Each number is 128 + 32 x the weight over the matrix's rms, rounded and kept within 0 to 255. Layers, rows and columns count from 0.

# layer 3 MLP up, 256x128, rms 0.0781, rows 190-207, columns 0-127
[[ 90 104 125 158 133 132  65 175  60 147 117 221 171 142 110 149 158 166  99  83 160  75 124 127 136 139 132  53 139 141 116 148  77 139 138 155 178 153 163 103 140  80 116 162 174 160 123 123 160 156 106  76 115 143 110 105 116  97 155 109  85 139 140 133  96  81 152  73  72 199  88 171  96 124 193 132 129 140  68 133 136 136 125 136 102 149  80 134 109 142 155 170  77 128  94 116  91 136 120 171 117 146 125  45 107 102  90 144 177 183 145 125 101 126 135 144 157 124 118 128 173 167 154 103 151 112 174 129]
 [ 89 108 122 142 152  94 170 107 157 112 157 155 100 119 107 140  79 171 122 103  88 117  98  93 147   4 134 117 140 140 160 175  66 153 130 109  84 138 159 112 169 122 148 145 106 172 164 119 139 137 114 139 146 166 166  69 165 138  89  67 120  57 119 131  59  91  82 126 148 119 122 149 139  74 109 142  72 135 136 163 153 130 146 107 126 101  88 178 129 119 152 111 157 161  93 137 190 138 105 101 140 122 100 115 110 158 153  82 155 174 166 138 112 116 117 118 104 109 138 131 166  50 212 144 214 122 136 157]
 [129  85 139 158 115 139 114 127 140 131 165 118  96  86 100 106 116 117 126 118  72  78 150  82 128 152 160 147  56 140 118  90  93 152  53 126 115  77 149 134  80 130 115 145 114  81 138 128 137 172 107 109 106 133 118 128 133  93 169 142  91 104 106 106  81 132 119 174 172 126 143 117  84 124  67 136  90  89 150  86  97  62  99 132 129 131 110 255  91 126 125 125 126  58 147 133 178  91 128 152 127 152  97  86 125 113 141 116 124 112  88  93 116 126 141 199 129 129 105  92 160 122  95 182  97 131  78 137]
 [129 113  99 110 148 159 111 142  35 124 104 125 122 159 182 133  74 132 125 150 111  97 124 178 114 104 102  90 149 146 172 173 109 115 161 135 112 142 120 156 106 126 119 143  88 139 126  68  66  98 119 139 123 105  71 130 103 146 145 191 146 177 135  97 122 182 153  77 146 119 147  82 119 151 176 137  92  84 156 114 135 151  96  74 165 156 171  96 114 133 168  85 147 145 118  99 140 151 153 128 165  71 166 128 128 153  96  76 169 164 125 123 133  93 108 134 161  80 147 125 135 141 166  56 101 136  96 118]
 [ 65 109 127 203  75 153 128 116  91 156 101  85  71 100 102 147  19 175 141 146  76 102 123 135  98 107 133 148 174 129 163 110 123 131 120  48 106  99 126 102 120  96  72 101 117 111 193 130  92 125 115 116 156  71 191 112 128  65  78  92 110 143 153 187 113 108  90 166 138 167  79 132  93 107 103 159  49  83  85 167 149  88 131 135  85 149  59 150 158 124 176 158 161 129  15  68 121 122 163 146 138 176 121 170 109 100 122 184  88 142 116 170 137 121 147 149 123 136  65  99 140 158 114 168  74 141 160 179]
 [115 129 111 150 117 199 139 130 150  81 121 118 123 165 124 140 123 141 137  99 117 131 126 194 139 147  94 162 189 109 102 120  83 182 107 118 124 203 143  90 112 108 155 158 135 105 163 218 118 120 140  61 143 149 142 142 120 154 129 120 112 212 126 132 153 116 137  45 124 143  95 168 131 144 148 120 101 150 129 106  96 136 131  89 127 165 147 158 187  95 219 194 133 106  58 151 101 101 119 133 134 118 104 125 101 117 139  99 124 128 127 157  99 129 153 106 105 177  91  93 121 143 130 101 131 123 108 165]
 [116 109 145  78  65 132 130  84  89 118 108  69 128 133 173  87 179 131 120  64 149 117  98 170 134 113 171 112 110 149  99 101 157 165 157 112 128 202 152 127 132 101 140 104  73 113 123  81 149 103  97 121  94  99 114  91 104 101 196 127 107  42 168  56 111 111 123 187 109 121 134 136 156 131 126  86  94 111 120 101 140 107 141  85 155 110 182  95 142 128  52 148 130 147  89 125 107 114 136 185 153 185 125 126 140 144 119 102 151 158 133 151 133 138 104 132 109 180 162 133 109 141 118 140 123  98 204 162]
 [134  81 120 144 181 132  75 175 201 117 138 123 132 119 130  97 128 130 132  70 101 126 144 190 140 166  95 118 132 115  69 203 123 104 172 129 156 171  67 161 155 140  87 151 144 141 144 105 124 115 180 140 108 185 100  83 148 115  83 172  88  76  87  83 131 171 134  97 122 130 119 148 130 179 207 102 105 163  84 145 102 144 160 113  93 123 155 133 104  94 179  98  40 195 144 117 162 134 178 161 133 103 141 108 104 127 167 125 125 137 110 152 210 175 142 107 155 106 131 104 113 188 110  91 121 131 123 147]
 [ 75  67 162 132 138 109 113  66 138  92 153 126  93 117 107 101  98 122  93 194 123 198 174 105 117 164 148 113 128 159  64  89  98 154 101 128 144 174 133 141 128 137 170 164 121 133 181 163 144 142  61 120 144  82 125  89 159 111 124 127  90 120 122  61 125 167 134  96 145 161 139 124 108 136 171 151 138 167 131 128 114  90 120 125  91 147 107 124  51 123 151 147 116 129 109  97 137 168  47  89 157 142 119 165  74  94 163 162 125 103  83 179 117 140 168  91 161 137 107 116 134 136 116 137 178 105  71  99]
 [ 85 153 134 172  80  90 128 121 148 138 185 122 226 140  92  84 127 130 102 148 141 130 125 132 116 127 119 131 150 152 141 128 152 126 150 147 117 123  82 158 140 174 124  79 130  96 117  93  99 181 179 117 137  96 124 114 117 105 134 108 147  89 126 143 133 168  96 152 188 137 127 128 157 105  96  74 140 136 168  98 100  76 109 102 103 123 139 154 115 165 111 150 131 131 105 119 113 194  86 163 142 151 126 152  91 133 149 153 171  82  90 188 155 141 154 132  80 150  92  60 137 172  68 113 103 184  85 122]
 [109 153 121 132 103 117 204 134 109 175 148 112 148 151 154  90 117 113  71 113 101 117  82 125 127  92 130 201  98 157 110  95  46 114  94 135 154 133 192  81 104 116 104 194 104  95 154 130 202 114 123 115 170  61  83 208 112 210 143 176 115 126 104  79 190 143 115 124 208 180 181 113 114 159  89 111 162  96 123 111 125 110 112 133 139 136  80 145 127 164 154  60 109 122 164 139 106 216 143 114 143 149 129 127  99 112  90 153 194  98 136 121 112 115  97 107 188  72 136 135 128 211 137 177 135 132 153 171]
 [141  89 191 139 106 187 140  90 105 149 117  97  81 124  92 128 147 124 152 168 189 119 172 174 130  86 134 158 104 171  87 167 155 106 124  79 140 105  83  92 149  66  83 129 104 126  88 125 140 138 179 160 172 140  83 117 109 146 158 131 105 138 114 107  73 177 142  88 126 144  78 123 153 138 133 139 103 128 130 131 105  55 111 166 103  90 111 123 138 187 118 175 160 129  98 126 147 160  97  62 136 134 203 140  88 160 160  98 158 178 112  93 110 114 111 144 145  86 100 111 142 141 130  71 201 132  98 136]
 [ 94 136 142 132 121 142 111 122 141 111 135  86 108 106 115 134 147 131 153  62 106  86 104 129 117  55 129 124 121  85 172  78 127 133  58 137 203  81 122 161  92  95 137  65 103 162 140 140 151 157 136 118 162  72 124 125  94 105 135 128  94 133 120 109  80  90  88  73 124 140 121 146 128  98 136 130 131 130 106 113 111  90 115 100 149 144 148 146  96 136 124  84 173 126 186  86  81 126 158 144 123 165  96  59 119 157 110 106 103 102 141 129 105 128 129 110 144 150  41 113 109 106 114 118 124  16 120 140]
 [193  98 146  83 156 110 167 171 153 183 107  71 163 152 183 105 130 118  71  65 148 144 142 129 109 155 103 148 126 104 116  76 213 135  18 133 152 128 161 133 124 127 155 134 115  99 130 100 134 141  79 134 151 104  54 149 104 115 145 167  82  89 148 118  82 128 129 196 121 121  71 126 133 187  89 101  50  85  96 158  84 116  79 168 133 140 101 151 125 129 156 167 151 116  95 140 100 133  99 156 189 154 118 166 172  55 153 184 106 118 109 145 106 107  72 102 107 127 100 144  88 162 166  84 158 149 110 125]
 [ 84 106 116 115 139 147 100 174 124 140 152 104 126 142  87 147 120 166 165 131  86 139  90 106 114 126  99 146 136  92 148  92  90 157 118 114  92 123  75  82 214 163 161 164 195 114  96 118  99 128 150  74 114 144 118 149 136 212 127 135 124 124 137 164 127 168  81  85 147 126 149 129 136 140 167 149 104 161 114 129 195 162 100 168  78 170 168 105  90 129 152 130  98 171 161 128 103 142 161  61 133 164 128 183 190 118 141  69 126 131  84  99 147 134 173  85 158  39 135 119 153 165  98 162  89  83 108  94]
 [121 147 150 167 116 114 130 112 122 154  69  71 150 133 137 110  87 176 181  76 111 130 115 148 146 138 148 174 153  99 135  67 186 129 133  93 146 165 129 105 110 137  95 143 148 139  82 163 128 211 134  98 181 142 103 119 124 108 147 167 191 144 132 176 137 101 123 159 115 116 169 193 145 162 131 181 127 122  85 119  49 133 132 101 143 134 123 171  84 138 159 203 131 108 109 114 110 124 122 101 152  88 150 176 113 114 132 127 128 103 199  99 146 135 157 122 159 101 161 136 107 179 105 111 114  93 155 142]
 [142 164  94 151 112 163 134 114 136  95 175 159 167  88 122 110 110 123 107 169 115  25 144 229 130 150 113 143 115 127 122 124 144  34  92 135 134 135 154 103 109 123 135 145 165  79 121 119 165 140 150 121  99 104  69  70  98 133 109  57 106 120 191 169 134 132  88 137 194 101 114 118 143 151 124 166 168  92 129 185 139 147 110 154 113 139 141 104  96  86 146 106 140  96 146 163 150 171 136 124 139  87 148 128 155 181 123 149  98 141 178 191 127  72  88 100 122 112 120  84 202 152 109 129 173  63 128 128]
 [164 147 124 135 134 123 120  74  82 104 114 155 124  58 188 164  96 170 102 134  96  95 181 149 168 118 130 136 165 112  31  99 145 149 143 117 160  89 119  91 134 185  92 135 118 103 107 187 124 137 199 121 120 131 116  77  69 158  62 128 164 129 144 169 230 177  94 134 162  98 134 133 121 120 158 129 126 133 110 168 131 200 170 175 122 120  86 128  80 103 143  70 166 155 128 135 121 156 158 121 210 129 140 135 114 134 137 114 135 130  52  91 144  96 146 188  93  75 144 134 151 114  62 137 135 109  63 120]]
# layer 3 MLP down (transposed), 256x128, rms 0.104, rows 190-207, columns 0-127
[[132  97 189  87 100 103 105 180  88 166 118 141 149 154 110 118 147 157 122 159 128 103 152  63 117 119  89 104 102 119 147 109  62 181 114 195 157 102 139  74 142 133 122 150 148 167 111 146 142 132 119 168 132 117 125 109 106 157 106 140 108 156 156  95  92 133 119 128 167 127  90 119 122 145 130  94 145 160  82 159 126 119 150 157 135 114 126 109 168 166 114 115 143 153  76 171  94 125 102  97 145 133  93 118 119  50 183 149 178 144 144 150 134 205 121 104 119 173  88 149 136 124 117  78 116 135 144 113]
 [146  87 161 183 157 120  85 120 145 155 101 142 100 156 110 105 180 113 120 154 120 121 165 191 120 118 140  99 136 138 103 141 167 146 105 137 132 139 119 143 108 121  93 168 152 174 152 163 117 103 109  35 152 146 158 181 101 117 178 172 140  70 103 126 138 161 141 133 129  92 118 142  80 182 123 139  83 166  96 112 123 158 125 167 148 155  96 129 162 103 174 102  75 142 107 103  96 137  96 190 133 103 110 111 155 158 123 140 113 112 114 120 148  82 141 107 156 142 126 121 150  91  99 143 129 109 138 158]
 [ 92  80 137 135 154 124  82 199 104 119 113 129 158  87 114 129  91 130 162 108 107 105  95 143  83 136 151 158 136 152 119 122 121 120 163 104 107 120 109  99 168 160 119 140 125  80  80  89 106 139 144 134 161 130 101 101  71 107 176 141  70 146 169 104  91  98 111  80 122 108 134 129 169 157 146 180 137 155 162 126 151  77 144 124 177 107 114  93 114 170  94 155  95 126  98 154 188 202 133 139 135 169 125 125  98 103 141  86 132  92 105 141 123 133 117 135  74  94  89 119 138  96 162  84 128 133 105 137]
 [100  86 165  80 152 109 139 137  97 146 163 117  91 135 140 150 102 130 146 144 155 170 149 107 170 121 141  85 157 173 130 128  96 120 132  82 131 135 181  57 157 104 143 141 120 103 119 124 114 195 185 143 144  93 131 173 118 150 178 149 102 168 139 121 163 131 186 103 138 172 142 153 181 117 129 136 109 107 115 121 111 115 137 128 119  98 137 131 118  97 114  92 117 149 130 119 165 102 118 114 119 132 147 140 165  74 128 101 137 114 138 171 123 158 146  76 145 183 148 153 109 143 123 104 145 138 148 105]
 [ 90 128 109 165 126 133 158  92 124 146  91  85 150 145  90 167 131 125 161 161 113 112 140 104 193  65 105  88  91 107 126  99 125 177 107 184 154 105 154 116 166 158 109 147 148 178  80 163  98 158 104  85  98 149  89 117  96 161 105  64 152 175 143  34 165 131 115 106  83  81 200 124 100 114 149 168 139 106 128 129 171  85 131 180  90 136 140 137 136 149 123  33  91  95 182 103 156 119 202  90 125 122  95 174 151  95 117 182 133 119 118 123 182 101 125 143 170 183 199 149 119 137 153  83 113 102 166 125]
 [ 93 108 119 111 131 180 115 104 164  89 159 141 132 192 131 118  97 159  89 120 108 112 108 140 135 217  89 114 179 146  91 164 203 198  81  38 139 219  96 118 116 101 119 128 102  93 130 166 178 136 107 104 164 115  95 130 140 150 173 124 106 135  96 165 131 112 137 107  90 184 149 149 182 153 158 176 144 124 122 130 147 101 106 105 121 107 159 149 103  84 147 113  96 145  56 116 134 112 149 139 157 183 114 172  82 138 139 188 133  95 105 157 122 111 183 103  98 118 113 104 134  86 158 191 135 141 125 145]
 [134 164 176 147 173 125  98 117 133 214 179 156 134 119 156 102 149 127 129 121 123  93 161 153  78 135 125 164 159 161  70 188 152  85  88 127 120 114 131 168 154 114 104 150 155  75 114 108 145 122 181  93 116  80 106 156  69 144 126  86 140 148 119 130 142 136  94 103 101 122  91  99 105 122 140  93 131 114 112  94 172 153 192  87 124 159 106 138 126 128 147 219 117 144 176 129 141 178 168 141 165  59 119 119 138 163 191 109 147 161 161  93 184 121 135 134  80 112 133 156 176 131 191 152 181 126  94 120]
 [171 143 151 131 156  87  77 129 113 122 152 104 145 106 165 153  57 155 147 170 112 120 160 160 143 129 146 101 156 123  50 120  60 115 167 109 140 160 124 170 161 143 152 121 127  69 219 142 165 128 138 113  99 121 149  78 187 124  90 152 175 193  83  92 134 167 135  52 169 104  76 113 120 150 147 117 124  61 102 157 111 101  99 103 130 206 135 146 144  71 128 177 166  67 153  61 150 170 143 158 196 135 143 144 157 149 181 150 153 104 128 139 100 118 154 140 141 112 175  89  91 108  87 147 123  93  78 164]
 [119 131 149 144 126 159 197 118  99 105 112  72  85 158  49 170  75 125 120 156 128 117 112 131 100  62 107 140  90 131 168 147 172 170 133 129 116 113  58 157 159 122 159  84 153 126  94  84 134 139 153  65 138 154 137 102 116 112 115 129 145 118 101 169 151 107 179 170 111 157 143 122  74 134 156 114 136 151 134  85 153 174 133 158  89  90 106 142 158 115 139 138 106 141 130 126 118  95 211 135  93 152  97 154  89 127 102 165 104 160 157 149 149  89 132 147  94 112 119 145 137 142 155 139 123 117 129 148]
 [ 98 151 102 156 143 115 153 113 141  70 122 103 136 157  90 123 165 149  87 206 148 162 118 103  91 166 142 105 161 152 135  79 162 107 119  98 148  86 137 124 124 115 128 133 147 130 213 155 114 164 105 127 151 118 157  99 119 105 200 137 134  37 146  66 138 154  50  79 130 122 139 127 142 115 117  85 135  84 163  95 124 184 163 145  71 176 145 127 109 114 124 140 160  96 121 148 180 158 113 132  85  95 125 129 168 147  94 128 101 146  93 103 114 109 198  73 108 167 158 104 173 145 132 155 134 161 140  94]
 [199 139 130 201 170 117 200 155 138 101 163 143  75 130 124  71 129 128  80 107 125 104  98 154  82 146 125 129  62 123 121 188 131  88 167 112 118 127 170 139 157 143 140 126 160  70 150 165 146 191 108 117 121  99  99 193 143 157 122 172 104  82  73 134  86 143 186  99  99 199  86 118 166 124 162  92 100 113 115 122 137 120 102 114 112  96 123  80 127  96 140 132 100 117 115  99  94 106 121 105 142 161 186  94 186 129 157 129 103 102 191  91 120 154  91 169 152 157 120 169 134 105 127  79 100 153 111 150]
 [104 146  92 117 206 130 174 119 193 132 120 148 155 101 109 135 122 135 112 192 135 120 159 161  96  73 126 135 105 137 171 120 103  97 134 138 104  83 130 105 165 113 119 149 106 177 127 116 208  70 153 131  80 147  64 103 181 101 154 119 116 102 111 156 161 153 103  97 166 151 146 122 160 147 129  64 119 117 123  84 122 134 118  81 103  88 141 116 160 164  68 156 135 139 119 113  89 125  76 102 104 128 171 156 124 130 133 166 146 139 110 134 141 203 144 115 158  76 125 165 211 141 127 198 223 153 138 110]
 [104 124  79 102 105  95 126 123 118 165 108 118 127 139 146 113  91  79 140  86 143 126  73  76  66  70 115 113 140 119 106 108 129 114  75 131 117 114 142  90 195 172 117 149 119 104 109 155 113 156  99 165 138 137  84 101 153 131 117 112 164 146 194 149  54 105 159 150 105  95 104 139 160  87 145 116  77 136 125 165 144 136 157  93 140 138 126  82 124 177 175  96 126  71 142 140  86 153 135  98  61 134 128 137  88  92 110 118 111 137 161 141 167  82 109  97 109 118  92 159 142  92 104  83 176 114 146 185]
 [103 154 101 148 169 101 116 114 111  90 132 102  81 156  88 121 122 108 125  98 127 129 128 182 135  97 100 144 105 130 156 153 207 128 153 195 104  99 141 138 117 121  89 204 143 113 191 201 146 130 107  89 127  88 148 118 185  60 178 179 150  83 105 134 145 102 131 133  93 167 215 206 134  51 128 106  90 137 129 139 123 144 122 158 106 169 109 193 137 111  98 119 117 132  90  79 148 100 192 127 121 179 137 129 146 109 133 116  84 150  82  88 113 113 128 138 167 139 130 127  64 151 116 107  89 129 182 137]
 [123 156  82 134 173 119 143 141 142 108 140  90 109 122 121 128 139  99  88 162  79 150  77  95 122  99 156 171 134 126 156 136  98 135  88 127 118  73 107  60 140 141 104 193  69 118 146 125 126 130 135  87 181 121 140 139 165  81 133 121 196  97 130 175 107 195  68 138 158  68 145 165 124  84 160 169  97 163 167  92 135 125  65 116 112 141 109 122 141 188 190  76 112 134 146 175 122 131  72 154 189 196 149  50 111 151 139 114  74  89 103 114 151 100 161 149 118 138 132 122 120 168 165 171 129 141 111 125]
 [179  88  88 149 116  88 119 114  95  82 164 148 102 152 188 122 170 135 105 125 120 115 134 136  67 172 193 114  92  89 150 143 117 189  89 144 131 148 115 135 175 127 127  95 163 153 146  93 162 177 163 137 137 173 127  29 158 173 109 161  88 151 177 151  94 132 124 185 113 121 130 165 139 129 160 153  59 139 165 185  64 128 121 128 129 122 113 109 141 124 147 175 169 187 111 127 150  90 100  70 135 129  90 108 126  82  93 106 122 134 125 151 151 104 189 122 147 162 131 116 193 103  72 155 129 100 158 150]
 [126 149 137 115 205  43 114 134 136 156  88 101  33 202 157 128 164  78  70 132 159  92  98 112 162 118 158 151 144 134 139 102  99 160  98 144  93 137 122 125  92 144 121 136 165 102 117 126 154 150 121 102 125  96 103 137 168 147 128 175 130 132 141  49 114 158 138 129  86 101 135 136 130 175 131 115 125 148 144 175 193 121  99 130 163 123 117 142  81 110  95 136 123 197 176 190 102 162 126  98 154 130 113 201 178 134  81 129 139 127 145 149 109 140 124 139 168 124 110  68 128 129  80 125 149 163 133 138]
 [108  92 111 143 122 162 134 157 119 142 104 107 130 151  89 178 121 119 172  98 127 125 119 150 156 144 128 141 133  73 134  89 136 140  96  69  80 112 155 143  53 125  98  65 141 147 157 112  84 131 138 118  91  85 139 136 146 133  64  90 154 110 133 122 103 104 164 128 168 177 119 106 143 120 133 103 177 150 151 101 107 111 117 101 118  56  92 124 100 133 158 104 147  99 136  88 203 123 122 192 134 138 150 130 110 196 123 129  79  78 158 110 145 207 138 132 170  66 154 132 102 120  78  84 190 101 173 180]]
# layer 3 MLP gate, 256x128, rms 0.0801, rows 191-208, columns 0-127
[[155 116 120 130  84 182 101 180 126 108 115 128 132 128 133 136 133 138 131 146 132 123  93  89 204 103 149 137 153 167  80 170 158  90 147 185  77  68 150 115 129 110 126 159 139 144  91 102 125 111 105 114  75  93 135 138 116  95 102 150 107 123 158  98  79 159  72 148 113 153 112 104 153 138  87 145 103 124 146 155 153 186 108 131 125 130 130 125 129  91 113 104 105 129 117 159 126 146 175 135 131 110 188 132 114 124 107 102 122 130 140 120  92 134 144 146 141 179 121  95 108 110 114 111 170  62 151 146]
 [140  84 137 149 144 138  76 161  99 147 140 106 131  92  89 128 158 120 106  55 137 131 135 180 133 146 125 144 202  91 108 154 128 146 189 105 172 123  69 107 154 152 120 124  74  96 144 102 102 140 128 121 134  94 136  99 144 130 196 150 203 115 103 122 119 183  81  93 115 109 121 134 157 151 181  92 101 111 131 133  73  93 107 144 181 153 123 164 154 149 207 100  91  63 132 114 153  87 125 125 147 142 112 114 135 121 145  96  96 148 167  94 130  73 174 202 103 163 169 163 168 167 119 138 115 145 118 106]
 [137 150 162  92 139 158 142  91 135 148  93 178  55 131 162 117  60 121 144 146 123 136 168 131 125 156 110 162 137 190 117 138 118 104 111 129 115 109 145 114 137 134 141 151 125 148 135 151 170 128 119  86  90 134 142 137 160 155 153 112 124 116 166  97 157  82 119 127  92 135 118 107 162 146 100 102 138 138 122 102 142 153 123 159 146 102 147 133 161  86 119 140 108 154 122 128 148 127 100 128 130  95 143 105 113 100  98 127 147 111 131 119 132 171 103 176  81 159 129  84  96  18 151  99 109 186 153 100]
 [149  89  63 127  92  79 198  64 106 113 198 152 197 168 140 176 152  90 180  91  65 158 125 112 106  74 110 103 112 212  86 162 111 136 127 114 174 120 114 138 153  90 164 198 144 141 135 171  82 143 162 155  83 170 128 146  64 122 118 136 175 138 104 122  60 118 174 139 172 120 134 138 113 128 141 154 211 108 145 142 147 175 126 164 113 125 145 116 144 104 119  19 150  91  31  64 132 143  93  84  64 151 142 119  84  80 137 112 116 101 166 150 165  86 145  62 162 109 103 187  90 183 138 122 188 119 150  84]
 [114 188  57  91  81 164 160  69 141 167 154 106 133 114 124  92 149 216 162  96 146 113 110 167 115 222 160 123 168  97  95 171 111 161  89  70 139 106 106 108 174 158 168 144  86  90 131 186 149  89 196  76  92 151  70 145 131 117 153 133 111 155 108 137 141 161 148 141  99 163 182 163 163 149 154 151  93 159 112  74 150  90  78 128 189 163  93 123 175 159 194 128 164 122  82  94 108 120 112  99 122 129  99 165 135 138 157 155 116 106 113 154 100 151 103 164 114 148  94 167  96 118  69  95 171 121  89 160]
 [ 96 120 120  98  96 144 124 176 143 175 205 176 156 190  91 171 138 119  93  86 158 120 115 128 104  94 144 134 108 117 120 163  75 115 145 112 184 124 115 125 114 135 127 128 147  95 180 127 143 140 117 114 136 129 135 111 145 126  94 113 125 149 106  83 149  70  93 104 118 129 145  97 138 149 116  78 214  79 122  89 137 128 157 157  48 133 120 106 117 172 109 156 163 179 101 160 181 138  85 124  75  92 152 144  63 170 121 146 133 168 104  90 133 160 114 113 115 101  82  90 125 135 107  45 139 147 176 180]
 [161  72 119 135 143 166 110 156  50 121 138 119 162 140 108 125  88 125 182 100 136 120 134  91  52 102 140 122 177 131 101  59 128 115 116 110  97 107 111  60 102  92 148 123  91 131  78 102 153  58 136 146 119 129  91  58 134  25  89  95 117 140 179  81 149 147 155 132 152 129 150 142 122 124 135 176 120  67  62 113 123 109 133  73  84 123 150  93 141 194 117  66 108 112 108 109 183 138  86 184 106 119 150 114 147 115  98 125 113 197  98 143 152 147 128 143 125 104 129  86  98 113 110 119 122  64 126 176]
 [115 158  93  82 153 151 127 181 107 140 158 139 167 160 111  95  95 122 149 117 115  72 126 189 160 149 172 113 129 141 132 169  47 121  84 121 169 102 111 102 152 101 181 185 107 133 115 145 130 101 111 115  71 129 137 130 106 188 152 122  96 135 181 111 112 116 136 142 146 130 118 106 139  98 119 183 107 136 147 125 123 152 101 107  95 140 150 165 127 119 140 107 123 150 184 143 110 119 162  48 108 137 106  82 140 136 147 106  61 107 175 136 117 148 168 167 131 127  81  88 172 177 148 110 193 129 134  89]
 [163 138 160  72 154 101 139 163  90 135 121 112 149 147 136 187 167 121  89 121 143 141 142 167 135 126 116 104  94 145 156 147 120 159 148  95 188 139 118  88 126 160 141 120 128 146 189 112 164 162 142  70 154 108 156 132 132 139  94 131 140 109 105  89 131 117 121 127 126 130 107 147 150  90 124 239 108 120 146  90 161 142  96 161 160 196  98  80 155 115 121 186 126 112 100 148  66 193 196 165  99 174 117 101  91 182 130 102  81 151 124 111 186 113 127 107  84 120 153 110  91  99 122 132 167  96 129 153]
 [155 116 122 116 106 167 101 108 158  98  32 146 172 205 152 155 159 171 178 153 130 105 156 117 113 127  81 162 191 139  85 114 164 131 180 124 120 158 153 140  67  65 161 106  77 153 197 104 182 131 133  65 117  88  97 158 124 149 141 146 114 155 191 118 119 147  30 111 142 105 150 118 100 146 112  88 137 129 170 203 105 127 113 146 132 182 135 108 187 158 139 137  77 150 137 105 136 116 131 147 104  89 121 122 117  68 100 162 172 129 103 135  90 148 127  75 142  29 136 159  78 165 161 132 147 129 175 103]
 [112 143  71 144 149 106 177  99 106 102 139 197 132 108 142 139  56 123  64 168 181 182 157 166 155 112  99 145 169 167  96 144  93  60  75 146 145 163 116  93 142 170  77 117 163 131  77 140  73 114 134 127 109 116 116 115  68 189 110 114 116 108 185 128 127 134 188 126 142 129 125 107 172 100 122 138 169  91 139  94 121 156 143 109 115 141 118 108 186 149 110 158 144 101  98  69 149 153  93 143 101  83 117 117 112 121 182 147 113 183 105 108 130 169 147 100 182 118 130 121 143 144 168 131 124 160 126 101]
 [ 85 155 129 103 104 138 104 126  91 179 117 125 115 116 150 167  83 128 114 106 162 146 139 147 126 168 183 106 133 104 140 126 201 123 108 112 104 173 108  75 199 159 103 128 144  97  92 115 152 105 120 145 144 100 104 137 126 108  92 153 146 155 105  95 117  88  93 201 111 112  96  58 101  89 131 154  80 159  89 131 117 126 122 104 165 111 133  93 145 203 152 131  87 172  88  75 176 152  84 127 140 153  89 138 111 128 168 131 177 159 170 107 173 110 119 137  88 105 112  59 147 129 135  89 130  89 109 140]
 [ 97  73 195 121 132  90 112 103 165  95 114 122 127  99 111 157  37  79  88  87 178 133 144 145 106 167 146 125 164  97 118 104 125  87 209 152 184  72 121 133 140 140 149 105  94 160 145  98 100 138 120 142 174  98 180  87  78 199 136  84 152 176 164 102 133 136 119 146 141 122 120 113  91 173 156 145 171 145 117 110 124 143 120 188  88 114 140 163  74 122  93 126 115 181 160 141 149  48  89 163 135 136  93 137 175 141 125 166 105 124 112 111 119 156 173 215  75 198  84  85 152 135 144 102 163 116  71  94]
 [110 119 158 157 123 116 136  66 112 124 123 114 197 179 131 100 107 134 102 179 182 141 125 163 161 138 160  94  90 164 218  87 118 138 157 101 145 124 120 131 123 143 133 166  66 147 131 141 144  67 164 127  97  67  79 123  88 139 145 103 144 161 121 108 133 103 193 150  73 145 118 104 108  70 164 109  95 144 179 102 117 139 136 107 157 131 118 148 132 107 131 141  88  88 127 149  77 105  97 100 167  68 132  63 137 154  97 139 113 139 144 161 162 146 147  81 146 141  90 114 143  64 100 139 107 148 123 135]
 [130 128 152 114  96 151  94 104 113 111 128 138 132 101 140 114 149 154 135 127 107 125  90 124 172 127 206 180 163 119 141  60 176 129 124  99 137 125 184 134 130  82 119 140  88 180 133 141 110 102 163 111 134 179 133 110 171 125 195  79 151 164  72 139  56 134  97 113 123 169 139 152 132 130 134 120 183 171 140  63 122 133 173 120  86 150 162 155 102  83 125  90  95 114 108  98 133 139 105  56 111  96 180  93 179 147  45  96 135 128  88 109 116  96  19 137 158 119 174 188 119 193 121 116 125 102 137 167]
 [132  71  87 166  86 180 119  77 178 134  99 169 197 114 160 120 147 113 133 160  80 134 140 166 137 162 137 118 140 140 154  87 126 115  86 148 138 148 101 108 170 157 123 119  60 132 152 149 130 138 120 186 156  77 119 178  96 143 153  83 185 165 108 107 144  94 154 120  77 184 139 167 176 122 126 160 180 102 113 147 124 130 137 120  91  45 154  98 107 151  99 146  84 153 122 146 113 148 159  41 166 136 106 106 163 146  71 148 142 143 145  99 103 133 125 129 140 153 151  80 115 160  66  99 195 141 135 159]
 [117 169 148  92 121 182 111 125  86  87  85 143 116 151 118  78 137 110 171 145  92 118 138 136 122 108 103  89 147 168  73 142 179 108 120 140 110 120 137 163  98 193 134  95 130 130  90 168 151 177 121 182 127 147  88 189  76  96 155 168  90 152 109 126 116  93 115 116 127 136 159 153 132 104 122  55 126 125 157 132 146 135 150 148 106 141 147 142  86 154 147 195 124 116 145 123 130 113 109 125  99 155 124  51 124  61 137 150  92 108  88 118 143 169 102 142 131 105  85 127  88 132 138 148 115 102 158 118]
 [141 148 123 117  88 140 142  73 148 122 168  71 176 145 200  74  91  83 171  75 124 124  72 114  70 122 100  82  72  58 135 115 130 165 223 163 138 146 149 132 148 149 133 118 145 122  57  98 110 143 161 112 110 144 124 132 131 137 123 143 138  72 156 129  89 154  67 144  93 127  92  90 166 120 118 121 145 149 158 119 114 151  66 130 142 139 166 132 149 154 170 169  85 171 139 155 178 127 178 148 125 125 133 123 176 119 114 149 149  88  80 147 128 149 118 129 174 140  34 141  94 123  80  69 178  85 155 110]]